config.toml
num_hidden_layers = 9
hidden_size = 256
num_attention_heads = 4
num_key_value_heads = 4
head_dim = 64
intermediate_size = 768
vocab_size = 8192
hidden_act = "swiglu"
norm = "rmsnorm"
norm_place = "pre"
norm_eps = 1e-05
positions = "rope"
rope_theta = 10000.0
rope_fraction = 0.25
qk_norm = false
attn_scale = 0.125
bias = "none"
tie_word_embeddings = false
parallel_block = false
init = "orth"
init_std_qkv = 0.0305
init_std_o = 0.0
init_std_up = 0.0305
init_std_down = 0.0
optimizer = "adam_variant"
learning_rate = 0.00125
beta1 = 0.9
beta2 = 0.95
weight_decay = 0.071
lr_head = 0.00938
max_grad_norm = 1.0
warmup_steps = 215
schedule = "wsd"
decay_fraction = 0.535
decay_shape = "linear"
final_lr_fraction = 0.0
batch_tokens = 65536
max_seq_len = 768
doc_mask = true
train_tokens = 633100000
max_steps = 9661
dataset = "wikipedia_en"
Each number is 128 + 24 x the weight over the matrix's rms, rounded and kept within 0 to 255. Layers, rows and columns count from 0. Numbers have three digits each.

# layer 5 MLP gate, 768x256, rms 0.0829, rows 302-410, columns 128-255
100096135150135148126117137134134140128133100110142148147137091092196096110116164126113096124161120144148103128123125085091109135092069117138142154094111131135151137122173156167145135123150162118118109142124125122158103142140069101122126131134126123130140128159137105126125104104142097146170116090125107125098111091130169132117121073108120135108154134106105115125158162157146144110101
135090144195110139114154122122119158154071158118123124147104157144111128132091112141135142126121163133109117124146089140126112126111133120160149122113141118077123127099171123158130117133107129103186091140105152147135087111114137097140110129140137095134115079134083128132127149145089153110134098136121116151149125151140147119141113101079152134131124150161121140103155139091130145108164
135104145123142121124134129093159136129111147135126127079109157145139116156129138167126181150103118115133133156110124125145119136088117144154146132133127112130116131115120105101141155112116112116159113125129138149139114077124140123111139128133136116115107161137124125140157144102140154129155135136117151116160074135107102109099155125154106126112115121095150146123148112133134096143180
102121125124127139146150139055074128144095133146095116164160123130163126141118137085116084150114145094107189134160102103126125175085080119132100141116130056148108109131098083159126125176132133131112099130119167134112135115136139136117092120118166120138122142132110159137151129160133127143101127119091161171130122145088131112076110140115137128109159128093121127118165135151152136147168
144129161169100085175127139116174150158156116059072165146077143119067112094161101190121159134113150124104100128125142131129118135128161156114135135112141137099118146142156143148115113150170114135129133132155124128123172128132127088140104131111157100136110137158141151113156108087180160139137114133135118116090170132105100129094151134112096089105153132115132139154133114105154151146115
130119123130136096118133132155122169124129108114132116143126123117111105106130104110140126134127143123111130114176121119127129154127097116145122159142139096143160129095151126135131151093149107117137090130121140108132133109182140142136114115135132092118119114116108132200170118111106107117117118109148135134114163101116124102112163142111170152112142105101130118175121089120137110101160
121110113120136140114141134086130131136126115093086100117116150138156162152142147133108094098092137114141176153112159159104137123122169143107146118135144133105116143073132120121119119150082140124123148117145092125120145092143102143144064126146103105096164187167131097096092109171150149118140156106187081114111144099122120122163111109144146138111146114131156138140163143136125146123135
088115096152122124149157139085120090100120133121138129138116099122113138202158108114153125072104123074095107173067110124124112076121118109126109153107131123112132084106140104138120159158087107124148185113114112135098141118113096096121139150141122108121196171171135146165144111086112120155133106146115161134113104095138132117092072112092126136086103128127129125082149136098145160131150
110120101158113124126086115134112152113143122124114146167145142138178112094105087141082135109148136137115119106173151150119122116156103142107128125123088096087108140155165116143072133137114094142124110132121122107174121143120121112125125131107114118142138098138146142156122154129128139148114136157114143121151104113122132138118146154150184147110114151152061149078148149175128107111105
128134141148131140077122118132134109160114133115157116154131096123133137103129129108066106138145110119067144148112141140130092109116146106154127129135156140129137142170129098151143128110131152093152124101167130104152152138119143140098131118106129118097145155212112112125153161169141108084110135132123115161117102159112117134131121089155136138157171094139116152159147114158122127127108
118124126144085097143114178104118144088180113094100079168101139137114113090132146138139097154130156118162140137097127177115099153157130144136073165076154115143122146146179096171136170199150134145163198144107090129149158086092122108092103141151171129063125119146124161149111109118146117154143113104107100111122150119123127150150110111147151135121120136143152127135110159118120179117159
111088082094144166109128128089080085160124109172083149076141151125129146123121143120163152139116116116110184126098131091139154094127156097168115152166151171154070121132165130125168135109105140122196157109146130144151127171111156107111095139125133137120112114126094145142116120162072146180131130183126141144127119155162130118159136137158166120116132108116121158105150124132117112149114
119093115155180130099135175146133101119122133092111149157152127115149134150113106138086114169140175180130127146089150094119104129106127129122160126093117133080151102137147124092053090142119183115142105110050144119102160165122123140138116122124138120127149175103123086149063151154129128178126170126131129130134172138139137131155135131138166075161125105082122150118136123155133066123109
120095180139100138140076095113145134142100131155109117108170138129117132127136138104117135123140070143124124120139135088080102136132149157131125123107113120116129130115113147161131107151135173136126090148163101107102089148139115112127101131142107130126132112111143155143073072143151111171117182145108112127136149144123125156119114114138140129138133096122108123148141125152109145152103
113134114146140163108107183102145150132124142130115111070090121114155079127132117139124094129141111160151130103125131108107127145110123116090120169103152121145104136140123089133153130121104174123092130131100143118024123102135107082110084129147107121141121138120108100124145164118140104104142075132132164143124128141130090152118067128123110134156164100131095114146171107082154174104097
085147126116107182112162160109078113102122111152133114146115122108108133110127123087149145129127130110102115134128118186112162134156119132133157134136150133152112127114088119189179155148082145147142149135097077123136128124164128144125108145130137099179098148149110130149102117170116146129145117151122164193083121092143165140107144088113125135098114154092088134097108111114138121140111
141131128141115128138101095140152141112119153117145184172147060147107076129165140107153130099148134135124105133095141145153114149121121153115145171112099117101149147103186116135119144141117136131106135149109144137137167100122101104102101113133120131105138102126102099114126150119093132133137098087124107093115169086107101117119109122146179138102174125079086130149201109079112122099124
130116135162082079125145122120077134062161138140143129159146131105105126141103129134165140116148143128135104120132146128141122140091105087099142126166110115121141118111153167156121088145116145109115153109102126070094123088149121158147137097116159147111148077122083166136093111112101130158088180117116115121138111123152097080143123081122130105112129156167163109099140189143120145138148
099144132124159158153152183163146138142104138146124111144088141112148119119173138121127141150126117126158133096143135125130130103125107159103127144135133111138127145117099144113098189119155115102123106148094147120138094117116118114123130135135138186127107122131145118132165118158103148133127121111085107161146100155104155102103136136088111147122152062078155116114163094156187146127162
150115093168109143146157127150108116148129157101127111122152086120088161136100143115102156137094160157160123133155082160122155086116160095131172120152157135126139169115129137167154119152124107132117137116120131154153134146118150142157106122143160149146105130118147137158168178120134120152132110107107159143117120124143117120096139119090119109168140122091143134127123106131153151107129
114102128128172162153134151109143126148109144113122132154125128122089096163158127120166112132140165138142092132144109150120150111077105137129150136097150106094130127168099099106184128107123104094170125153145153126145130170099115122124140122135149111164110087114146156132123114123105115145143124097105142104113092143107111102120127130162142106154126120103120137107142094088130133166090
098146079093097171100106135150148135144143173124087132105127125102172140141099155114118112133117159139113110095143132086143163141121100115138171135139115102135167121137149122131130125151128161111135138149128106131094141116153157128133106149125127130090135080120126135114154158154096160158141120108119106161171142096118097127107063176165117112077139130091145115122142162116126105141125
124138137117105164158104119138127124143158128128118120159127090171112101149147169100127139120126158136166163152099089176117150106141142132128173158132127159147097128116136137116138104137132104128142100134126131133135160103136157119182060108108134146104098178190137131091120168157141133141104089123163107122114118127135135106097134148167092140132122144131105131084137143142123082133070
127114169137120130128133126101127116199122108119121099118109104095116152128140098078104091146104123128120135117132122101150084161111115117175099137134089131166134151117153118123166117111143116141154146126139103109105138110162143096102135131133162110152141126116093165150128135109137114128136115115115126144145100107167157139124125132143120142092141165113094121067131176119112180127156
131107060149100164096126160155147128133168170128108131148194113154107166107076102172134130138123160143158177113147119139142112113125130130108097146141079145087121154109150158129103100123126144118158093108117149158136147149113106121188113120108130127102134110153131166114123109150096174105130079132161139134136097124115170131116129183143173138117125151167150101105131112117127085073103
102105101098109142110195092187135111121107099103121134153143141137116144144106154132117104131178084114119176140107156222143151136121152132096089146075123128116115105120159108132121132124096159108114192090087109109149107137136122113086118132136108122145145138167128100185117127137154120167112108144124157161145142100112100155126098104131139120141120147125147140105138126121125158124088
114109111110110119098131143103112145125139128127081080116172116111120088177163101102146103146146150125072122100136125151130127120118101095137155134159171139091108121118158137130141148088134123118169149140098120145112133148138118097164081110114172114142123126143118126124153155095118169109133137103106133119131122136167131080121131156146130099107095119099123138125126122052123123124104
117120135138149099076115077154155114140127075122097134158130136124162118047140144172074152152120122179137135117180139153133096119079164141108121149129180083140133127125205124130127147138128125134129132128107129126117106108158155157135095139156086106095139115100144105141132122082168115108099123095131100128160145168081105125109072195141117108110142109123112144145130143117102107107120
110142148106138086129098117143145097158133086157093103142132141164144114131120140146097158143145170147146094159152145147157181127089157146142133136139130106109113111098151122129112126131111146088157135127102118155146162098149130126160120126141119103130091105142128136131147140126162129147126139119109122077150064149111114091086133098095106101151175145100135156124160142124137110133139
130138119084120122150128137107126124130168097120110136128128112105111155143095187091135108142131132171158113143130147148133140112089118112135148128123132125111149115111132116148150172144139174131088134144150161165134128132144127105077138089134127118133105111143075126145131115162127142127133149162104148104093091122085126162102115139173107159162133126154153139118155111125130107161107
123134148185126133143121123125144110147122147119133120114169144145151167171107135146109132143143152112140142107068160106114144170124093099135155143132129139150150133103118156146103129151072154104116076108118137131123168187127140107141143139152093160135169161132097154159063134174073155161097153175128118119150123104112160120170158101124098103105117105134150098127158145123131152108159
116073108213112160112105141104139097104145144156101096106120130065173121192119202148104095150168131101150169122128155168072100139142163119138136173103132128122166080146198159204150068128168065126101117133045094098164151118094080078156081083168097086102109099151130213168118138152110151077067105132134119109147136139093120163114155114055145110130121156128131117142163063132089085100155
130105104152115136191132167149148119116122141104109098133078115095106152141155152108155100152155164168133130169190104186137112141113163118107111120145135163125160089148120119139068114135136082131164133143136150113122185153137159117125165149117119125118137102110118105116165106109088133154138148125102062151147104126137066140166156118110144077140149122133079124135153153116148161143145
159161150140094095151120098168179108144142163136093090117148179106159179132162098119132076165134175131123143114161149098079095131143163140102156137117090164132115120130090111132098145151121123153155114092141106096101135134093116142127148138098140115108134116153128141141173128145140141157155160130100061101120148141135071133135143115164119103144106123105149138175141174130131163105132
152115141153088111148108143143095128147175113112126148104116136088102128125141103159163118185100127140121123132149110152123151142120142138135143139122166100096129180158109130181183145130116103154151111146104094157123108130125123076147103139182152095091091108155091147114155160082188135127169130129151105112139128171125145145132181152099076086128098122132090100101138187149138122103124
146117123121104164134138110149162123102156105122111150114099118138148144102143116150108091141119140131102106125155155114127135091106166137126121150081138131123151088123139130108110124137123156137157123144135111110098112089124123073105104115112145139135124168121122107176090128133114160128129100105073177146118139087128135115147160079074141112116155130164110163089168113115136133079121
099156133139102127111130137137118145166102127188111100152141138142107101125176130145100101168080102086155168138120102145054122144131149130100122144101120102071117172116130132122125121156119113154130142102150143134125112156157130141127152131114143134154150158158140139159152085114188129196165116155081132155130079142096099130100128120079145120155141132123142128141153156133120177133153
106120118171134128141156080174200157137136081078103088143126120123135143117107118151135057178149111122186127105125111145116125080102153132150159125129119125128125093154137104077081131088113144125130095153119091102089125130094092113072123126151150116078112123156135091140148112102125132108155177140091128136187141130130140094175177162112126118118132116108059100153141161116178085046169
123094116139089128143141123136148128165173128095128126114112121148094111134136119148124164098129124103146141122121139122150144152110146131132120145115118169163133198135183156122149106131147116131143126119133114143154170094123140108138106109122158141132126147142094135137118121104150150118098050114154138140114146109154141138109147135102083114143142151157121069130114099118178138119095
147111154131122123179149149146120099162121076170131150145119155181144147124133149144129119131134164170143126198129144144080120108164136166117118164168175112168087121165149074143140121130147090110153104161135146150159139108120114110135148110116094134113085125174137129135185120146140150121121140111128143137114075156126116111116149122140100066164156163131118160133146097157098121144122
150102116150110155157164117150102196092122164131138135130124119097198065134116100115151054136119094111130167141107144132106136090117146091124118144094119112135141120062110132084148123106159150138117074126152110111112137098120110141099162132127124155142165132166124110143112122104126127120149172114097132120060119107146144140147103092100142153130133092105066138148149149122126169138143
133158119143148170104114156116157153168100122121104105143087114115116091158110132124128117163166146163120090152128070127126150152102103128098124154139156126152123121109139092127133119110135147120174110112116178141110134129125119131096116108159126132095153126115130183145152122144098136135136091109126154161141104116064119075122110142140129138113179143122126145112131061080173148073135
083123161157121158088160125083117113143115124137122058157155124146120120146129166111109103136120120131127162138096152138140120143129126088111131142173118075143144122165148128149104138139137145135105136135139120102083120137161134154117135114147130146149109112140110093103100104128156097192117103091075129140114098144094142159122087083112123127118120131096119092111152134115137138106133
145131083102077149134128116151156122122170110099125166094146139098139104090102165132126123164108118135067134132131141144166122105143109155079126179175090134134124172121132107153176106132150122145134121124112119133113130109141091127115126154138133169073119156127135100095121197113158144132120115066130139118150131113137141150164144137131134134119134129134136136140131148120128138101123
140121130149092148119147154147167079101113112123149138148132082146097140125155155191176144116150130124131122153132120139148142123128122084151151153113099118094104128114132135131105156115156142103118095110119131157117114131106113111081138149109130133089164108127088099190129105131125137135099138143102134142151133134171156150149119115108136113149129116093163091159113118154119102122122
109142143167138164135115139135153081090134134125134166145119073158140131116140123128119132119128099128113142138117145139152211092155117136109151114129114124099132088127155105109135084168144155143136110101109115085129117150092117137136119118145151089124148093151156123116109123085144128105119104099116086172106062106117100092098109117128121156087141157118125123089153102115120154134110
142104128159119136154105127129152118157111120111131106140140152138156126161134094131159139132135151069113175127128161115127138147146141096138136133141111099084138104123126119101126138158122116086135127131129126088102111153114164135137156109116142155119103137128112085121123136148166136130119148108089176142151094139137141117151152090106079118104127132128157168072131125149138116130154
153112097179111152081158139140120081115132141150114163083119138129103096143122128122132119164175135155106180128141129142138075129130134108158164098072149113125124108124129124152124145143175151117150099107133121079092156136094172104135126109129122168122135137141125115155129145126113128138116162138121165134087122157133145126140075141151135121120162096113119116089122101130143064092118
148111140118125115159183116144139149175132165138148171147101124126149120172154152137113132114112115128154086160135091138123148151098081131124133136115155132122105143146106094190097141101148120128134181113122084082120152143099152113100135109139133113126114150131125125119123167161095194138113127092117146099135110090150095166134145111169115112113158178135103139134155089107188134152148
127124128149127129131099127142130163104102114101124088150117147124116128116127155107129139112133119110173095134119124127134175142114124145085149142148102136117113125141169129122147108113122132131148117121127116083131191106139137111158147096113099089098139126109138098144135147110124114105157132128114104113183133095103094086142098121164089090145147150080106106133125148149096181113118
165122140146074154150163143166137147076138101140138163148111110138103125153102120124113073096117153158139103166135107117144089112118158078136134146158127162149122083142149128153128096126150118113154128125140103127141126145107084106113103097104100112134179120142095121155138150112079135110124130154155152121119105127108168157079140116132198107109154174156119173095148119116124131116094
107129090100090120154147112113138124118144140129109144107110150161163117134085152116142127138146149135083137128151124124109147074132130158103125153107166136095114162105141132158118117133156098119120116096139129096149118109157147136131133116130119141115119197124146178199131133111119133123098109089172179169129143074160111134153103125094122107077123117115153108137174125135122115131149
113091172134131134182095171089132131150166124100113151140085126127176134140110070154101128128094142131115138133128104139108124137084098122143143146127117126124150110146159093168154111160119144092150100117147121119134149133119127079109121096137147101122138105157116169118130125128128180173096094145105130084087117147118147115124137123132157134097132137134118146098128168140136163147174
136148127143121145115114130122115149128127134107063099117095094105134129107108132158129103099133118111107120100126106155081098123187127124131135140089145119115132117122125101126116145108126096146106081147123091098146126156122124125122112147121120121082130153175132112207099175111136137126091127145158125114134156130103132093130136131121127114114111128111153132114110106099130122140136
170068157142128131130190141116128141156147130096160136150124113155093112084150137124133115154135128167124141136127146133093127117170124145129125151113099154149118139122116136148133122104160129082156102091102112130131190103148101151150132101103122104128171085135125152111153144152130117146174101105141113062144146147124131154118152149149141110109084115158123143164137100154124120141123
123132078091111124131151109151128141112142156126075151107138133155099091154103136112142164142116135120132122103145141086120135145108110147091156142095119144100149133133117125108141127091102122150114182120121128150121155123143127165109100158159120118094157124151103104163088159114087150112165119117087103124120147135099154140143093135109128127093107100084117127146134123123158144122139
093095105116137129128143140155140119094111167070145143113101135120146131118130153171125154115173116138095099138104137123093119156119117142096133185152108119166146132113113146102106112134087131104119152132106170113159150125141150118151076134136104125129132134175111163159123139127159138137122057140098107125156132108115132129118136072121091102157121130144127119132126131173133137129114
093140147119163099088115101114107109150119077124090134127121041147134104108116125195103128142131149131129127116132158114084133081100146127089149148105085158110139137137166089163115136125145125159159140141098091132137112143121109133147108105181138136119136153098141117136109137082135124146118105148153111112112096123116091116085128091118138105172159128135133160131148167110132104155091
143150143154066113153090154148184135110174121133120164141109145155142111118110142099151138143167157133147120086133148145119158126132152166150133181120097155129138136106125138128133096122105125113131159093153119158131191127169125132143109084118123116133130136128146110106147137119120174151170103148119131099169137153077118135164157155104116157157164138149128134119162152097064158138132
096168074136110183114153155162114141113114138131118137155157075159139118138123122142114114160169116152159120136081115101102142127113108127091104141128133103099128066115128114120139118133124189095148102159123132112129108140148109122121087057142180082093155138119155091145104134182138159160149132110107094107115121097108119112159121186112115146099089091144088117106152136133159129099149
156130118117121113131127126114140127140160107125135085165113121125149127094114081147125142129135139110104134138102150141170143126116174161125105161176058131121155097080136114120112115151129154126141145102104120157116160119124150140117064127142120123077090152096100136120119122141093131110097100095165140154089104145155158176179091136126103168107166162151136125164136106135128136166118
130100134150108091127140100152143080100133153110143163122097116136167163102146099149125139146150164145108120167138145151127147057140108115179093156101129119149167091116132098140119132131139112110189158132113128104132140089158170142105136101120138120116147115156119118152156215189165201102150052119153157151174104150137102077155129131132132113088138177141106150141171116127134144140125
126121084132134119153152089137119145093114131157108167153127091142127058101149184173088110148138169088155140099102118141068119124145136143094112170128182138101108169120181120201105149117113136150111144146145083137077112131153127110101124133144146143112126078165106097124135131105157089127142107144117120110191121114110129127156133125140098154097138138146084131103143107124130126116142
121137118170105146099170104142152115137114132112144121144161127086153098140101120127121101125166139115144159117074110106113147134122102131085120185116098134093121130115114144163149148150169116140119119077101110116127095116141154170163132158136179131102129115114117113156132114152120087131133099085100157124137136145106115122126118119129134144127093103146073128118146127148140163117139
095152128093127077119132143140137114148122134125124105107168159128159177132130104108118101150113104141134130148101167130125149110112090165172153112145146143088142116132109077128114117118103147172123068147117153096133106140085127143112118153122108168095136153131093127078160122109133164132131150116140143159152153109152072130138106129116114107119116125132135184129169136107119127071116
101112135171136126172104135140117131144202088123117107155105128089149126085164078147114112164132115057134127115130169132108148109118152176114122133117085129169190179102157097146107133178078107131118141169137100107163075141107125112080103143145140130137130101129100103106072119129129125150101128120130111120117125150140107136142147159104105159146103079094119124129144104140090121126134
145114122152140158114134138125121103157148156150106119139169104113184138130147128109131061142136169136134144102140070121115137156122135127141168140083085150124130141152113101171142139147137115117124115174100140125141108129135142116100127131140134116131138128186089141106133152156094169129134132136119109142159073134126130167116108097132117123121159136123113146108148120167142118140125
125119099123076124115138109169129149142147107062073149149184127141109125152103132139175158154134116120088163160158099126118140092096120141144140137201150127120135121090138165112147122148125127134111147106118128156116081085098137159141091107178105100077126114154079100166094141125124115130142128196128165172116115143163125122172125112084096146118114119146111143120128127124166122100123
094116133127116120156161123148139077140167130107126076091135155074115151155142121103113127075095166154125132150156121130156160106132122187168096143165162107179168174134136132140147131122107140118162149107163117138119133121105122120126107137124142105097097126147131130109137134143133169176106131143125159128134141102108152144123080089106072118121176117120085117112133115141150120107141
142157147169096137177128083153151164154187126086136145109118114115140155146173147150115134130126134087147167146151132171104141106177138128141150163140132129104134121147150139146116110088119138149090105120122158145125126139106122136174095189081147148120121144175142110151104160142116156157122120118167104111145144132136117113147165128145102112087119131105129146133143115125137121144111
111099120159152128140119167144147080094123109086112133158117098166138114140142202114138120088159112133119152161137112083161147121099087134101132139130109139134132125159153118134102069126120125126095121091150104154124177150126174128106099098159096137142173093140130157127158159161114155184112162094077119138154100136083162135138138124102202125169160121128156137152179128152115146130139
128105096103116143134142127093090135119125136157107143084097120168120088140122147169155133131156139099155132133112108079125132110139118095120152149127105089122155138120125217143127069145169140133136128163158154117124142126154113132126101117103156146132164156157099074124120131142086158148117193136114118115117136144102147120138102086143146099126100106115144168137166107119128128123109
122163148139121107109125089158138104147167149122107113151106127097117071110135099179163151158139130115116146162129114115127172108123117116109101146126094110133138126130168103143142096141156117120122149153108103155173113129150134119126081077124136145128121114138095136129111158132146129154137060097123130097133143124144102125122090151132087164129146093140126158131128114111128172133104
126111142123132114114129107140154098130157154112103122127125151149142108143161110117107135137115107140162161133137157120110156144117143121102104144113114149152122182108186159124106119146124147115079134094182116128173120128152164131140116112145108147133109120117096110112101158122132139184133088117147113143150108131123159140144156101132157150093161140146141111140138109116120097116110
169099119180106171161043122152125126181135191154174136125110159132144170112152154148128149133216120138131161125114184186095112131100144176111134142103085132130178162137140121110086135128128156122121155126154102092069122117150129151145138114134118144143142150117092115146112137093107139128143154116126143094100148110121092107112128120115127132119116136149076124169176116160108097131121
115136110150082142148130152133114141135152141113127134112096101149126102114084106131107125154139142167132125126135108075127102119114123133066118158164102196122102154102148123116164126138098135141116132111127123159148139146137116094147135133086121131150128120158066148156136136153116151170107128129120155133129133133134112104158135151151101146090163144112140107104141142133115138120074
123129115162124090146105133111109140160141166104132085123134138123166145134131091132145102120129114088119183109116135092151109106159117116117146145107156125120112167120140111159134145099133113137170112120132137162136147092094135093128083146171158105145105132145174122114157140133148119099112100116113094101144140153115144136175134134129119148127135140136114098137137146136148126090104
131148154088121139133138100141145132180149117108113141106125145119104138099112141122116166089134118135134144160098111147087120136097117175095133167125145106098167165118131138119151112130094114158129173095116131096121094112157097133109087122172141097092122138098125137097108143083112109123107111143113173124139131163142165105110109136150103101116102088130123110113124169136137101124095
121161133132108122115135148147145137125128134129115114150148150119129088158135141102160156108122126112085126188126142143094115132136120155131105164134160154120127061118134166101144126124143115116149143160095158143093137088149114145126152154103150137128121159143132093175121131140144103133160134156161159087150119133126171101134129116127149149131106156095131103116105098113134066142143
079152096153139110163108118164182122132120147125130086113142113092123108121145148148131136113133123105167088117162105117135112127165070093109174146104079122136106134091128113102114083145157110102155127118139151125098189167108118120141122096118122147105174144104107133139098160157108132142104097125158120070125127127134128109145123129106141144113112107165129140133137099130154116130137
098124130120137140068174104076124098142134072114090103129117100125116100171128154145106096108147097132133115121100121152116125108148155128135156152139126105110070126118171120149130084144141130136127107146118176103117132096143088103129111130120093117141150145104122068152132117149152104133108185124123158129116130098120161108095120092163122118151186119117109129096172115130093100123138
155126139114165121133132141116154160139171127122161110086111116139122160142123131131122145164108108141131135099083109182104147151133116100129102140129091117133094106084129119130120171127108109163151149114098147107110123125115127111118137111118128122140166131120110116154135115161134165121127147113126135141127163143088078151108172132149117103136151123155133153113154145124121142134098
112101137146109135095112145155161145105067142114075084122122084140122134161121136145130118149094175131119099123147111124140119116142088158141150126124141131146127158136107143100140152144136132174135131150134093126112146175108163125124084142115181146159119090142139140127114146166164123132170140119114114084127113087114115161115149130122172083155153118128064173110138116134145087102113
148092148151101136126114089124122114130115160098127103121095175145153117112154141139133119119147107137130140111151170153124084148131139137145115125136141157128115168146145112101136141152142110106162140124121151108115155113128136089107150139116078122099121150149106188150103121103187145121160124150151141114145144108151096138118142139095127159154176138113107125155146144120139125110122
128086137141138161133166131157121148157148083140111125162184103081093143097135108160109131126141099137114139156136093133134126120085137134137136135143153081136138113099121131144112115158133106168126120138116117124164130145119084092115142113113104122116114097099129140125138141129115123177125107108094128124117124122160139154110108121138092098098100131096075120081159153127146134099127
119115095120109110102127140126139121127121116145101126126171124121128127112114135100091155077132117110118131114120146120128122144111138092120102148179139126066088113121108170112128142135107104120158163113096132150133119125074120135114085099134108140165155136172143108122092116120112136126112169116087099152078126143116117124163100130111149090097122084120177100161146125111109121135152
100146086107099122151141139138120116103179151075107154126090145160145118130145138143093096107129100156156156096128114133138127096110100098134102175117143128111083141093111099135123103126109097133106139153091128115097113120100157025121115154121121171152139123123150145120138130106148144100088125093124142120118168121187106124138116116110135103130136139136092096142146118129165175106136
139124127169087164119113071117134166115181101164080155110090146126124119068151150091139136121134091120146143160143119130138114075096121131143107191151144149159166130142142116107111101087140113125148113099115133148098149116108110128122109117140121114116116136157155096137075125113160143123131103122123171082137132133106129122128168113131144152141160134126120128121130152144145111116104
105112148117130143149131150133091124133184127153109123150122105148154165048179130140153108171111147098159086117129095161098111203144118176129142145096110080101121121124116092162138108114120102179152151180142126119144153118140114123105130152108157162126115136125152088127225125112134113178159126118090088128190103146093064147116123163135166079083121115130088097139153129107144107196094
125111146130156118098152165156128131121122158139125136136127148150142131117178120103113091164138115130128165161161139116130088118115134095155161142137077170131105112129081131157122141139130166094123101109138155120159108148153099127120128114126099097108136122070099118108142131125118175145155143142098117149114137139073070136139150131154145124163113135125117138154180127130128161132143
124115149147155159121144089103140128102076113116124144123118151096127121120128117154099100150129088135148111138131152119147171164135157130112122135124107138151143079088151074118098131123126174095151148100121162104156131131173098114098144102167093140137138141166168152125124086134167176119112129120094142162095131119113107114124116131136130121099161141123153139161147126161140146084096
120075138117096162143082129090108132115143138117146084112093142096116196113136125155111100095131171140146134117108117081082146136089118107119122146164159084124117125142151091114149116170131126146127136102074114139115148124127105124103127119150157108138120120104105144119154173120139136129147131111139136137114173142078082111106139153132111153136099104156133119096138107135073104098164
120171102127100133170136122103067123125112150108079137120094056105151132139096142115109115130090188102124130076151104137189175082153104116097170153075125157132131120150109109178127122108128137190173091112105119157116110107118163104122138103144175144173166120099148142125150172080082140127139090148118183119085140100108139169115090108093146155115201110149141088126140127160135133138132
135133094131138115077154127122146107195116132102138121151116127091113113139126121116140072123143106139126110153108101182131106075083182117150118102080143146133148121166147147156143116133155121091112111121146127129124100098120102121077132144117106135127145145089117138169108126106101115135136146148074121104125145131119147116129123087099119122123123099133172218137132095077182129084147
115139160120145127157127139120153087099122129134125105157140119120108124142128134087118125107164140109145134144098140140183159125176100155092146178140108120106133140079141130172110092160151122145146128123114117102126142104128142142145087107147109116141127125149145142106120108146117140138113136128087129089152085134087126147109118103170147134153158160127103108130159124159183115097131
130105149121117195112164147129124127117132101137155070101108158127104139106180105136122141126101154174126150159133095126122166121151113128101076144141080144070151096098137084153081118136095110126110138143152147139151130093163147099142124076110148093136155142113087100134139108111149126132116160178105122108107133101124121123135100109106137135138164138138124133136126105101105120163126
107116114126096164090137117094121120129121146116169093107118143116136099193093135126144124145146134113136146146094101124176153111104104114133109132141123122153126134116139131115144128140126151129103088095113110140101126190140131122103165140134133145137108128109093127148101166126140113122130119099143119087140087148142126115096079119095111130118143116107131171107149164145119146114168
125114108146145136150130115122129091115129113123135148154099112166147103123132153156081107137129097092087096134138087138148145122114136159170184145131112079148116125091107145121160128133151140145105066192102111123126095115148122084092076138128150158098143142142116087117168150128118107111112125136121116134064108128128137124152128134175094142123150136129120091101133112089159130130168
111118101118125145173095100155119123108170155142118133127125105110128139126154112144146094131145105131128144170169141119165151102128097143135152152127155116115127167151118101163115097145097151098144114171123138112123143116141136125155104142107102096119133146165126137134135141112139099138144145122116150116148116131147144141128110154120132100124136109099116111130163179155100102104133
142094109170141167144103115156157120113092141114109108144129142115142122097181124120143101099168136100141115121131140126147142142129142115133111144092113122138103132168110140115125118158150116146111103113128116111147126142151147138163150129100098159134137133159144160105187130136156130109134084109131104115084122084123128142127153106141158136130157134121145093163152134158129157117135
135173152115087115113123123138117142165150138102156100156080068103144109104129122156094124124139134135115120103120162146127147129142153111143170120109173120088107140128165131119143141157132110145148123160094146080120150148136114109083138135128099130114153140129165094182105134126160102117128100169169121161117113139132134117126149118118094112131102120148131112107114129139073131141145
094162108133071108105173109103139128119123125140126100183142107160181150131148106110092144142136118120146164126073133131108168101121157134079110197136133094151120164103136103125168144128123157120134158145088092118126121114117085104096131080139113125131140149174145101118123152137088126149101123105111161106142092154126135122124142102151117130126165139103133131104140100153099118128121
117125109098098120132127083082176175115162117124112132134140070149125144140148136133150084119101118127135155142097118140129110105129147186100140158120094126155153157116104132148129140161146160168135151134100119115085144094113058113096129158108113132071099105141144145136136130185169127145103113117132090108111129104114138125159121151101118076069134120131144125145133127117136160123131
145091108162161162133115154140118122102119155133163133150115099144139149159117146099133126121117121122148163085114073133132088134121132067125131145127174098157089151129128153176130133163129124118160128148112083120161113101136148139128134088086149100152159140154111116115142097123124137132145115143091116120125065132128145136137114133125113123098129112079127104105140179117184164147152
115099083152129143112129123134143145153134120159105136113080095123142075109157172113141106118100123121147171137133067147108151134083165128100152145086099132136160145122115126128114091146133167164153120126155136129150121106114101114130133114114139128141156129177153153177138137144144129122108100118104152130129133137099137141111133168141129155135151157145136137135145158110108152161132
108131108116151143100143127154150148138098104127110128162078114139126145146135178126164106112130124088111114128152094147126100161133116111155176109083151091129109117107123130094122089101125137123141111132121131084100120115140075132093157178130163091136116148125133158168140139125138123151153117131124169102098128137163103143111153139132158152151160105144101137111124126159139118140158
123071114103100149134151150116095127145138112129131144165118123113139103088151108149137073139118131140119156155143144095165130116154130136119121150118161106100150137146101103111151168138148152115156123141093098112100113126146110082124120122143129108111116082114171128160133139121132126133122090114133129121123113138131140159163097124088107124115152119129126103125124146104151146138091
144122103167131128127129144142127108150102100124126118147157097119144101103116130150133120138120128141147121127123112126140110164145164169121154105125156096089121108119115111126120199104125114154135089124121111116135111134130119150192106139102146146141154134110127123108167157114156102141159104137130108135132119123106118139156136118108130117134120182139130120121110103141140131173127
087087127122090166128163104152148133144146132096131152152155105129097120127108156188102126140137109080122141158093101105144102160119118094119100145094116072134131157128130135121138164178113161119080151146117091170141120155086147120114095096110136133133119097141143101144136101147110145121156139095122164149137107149090150138103078151119109134100142084108118151090119082090144120130139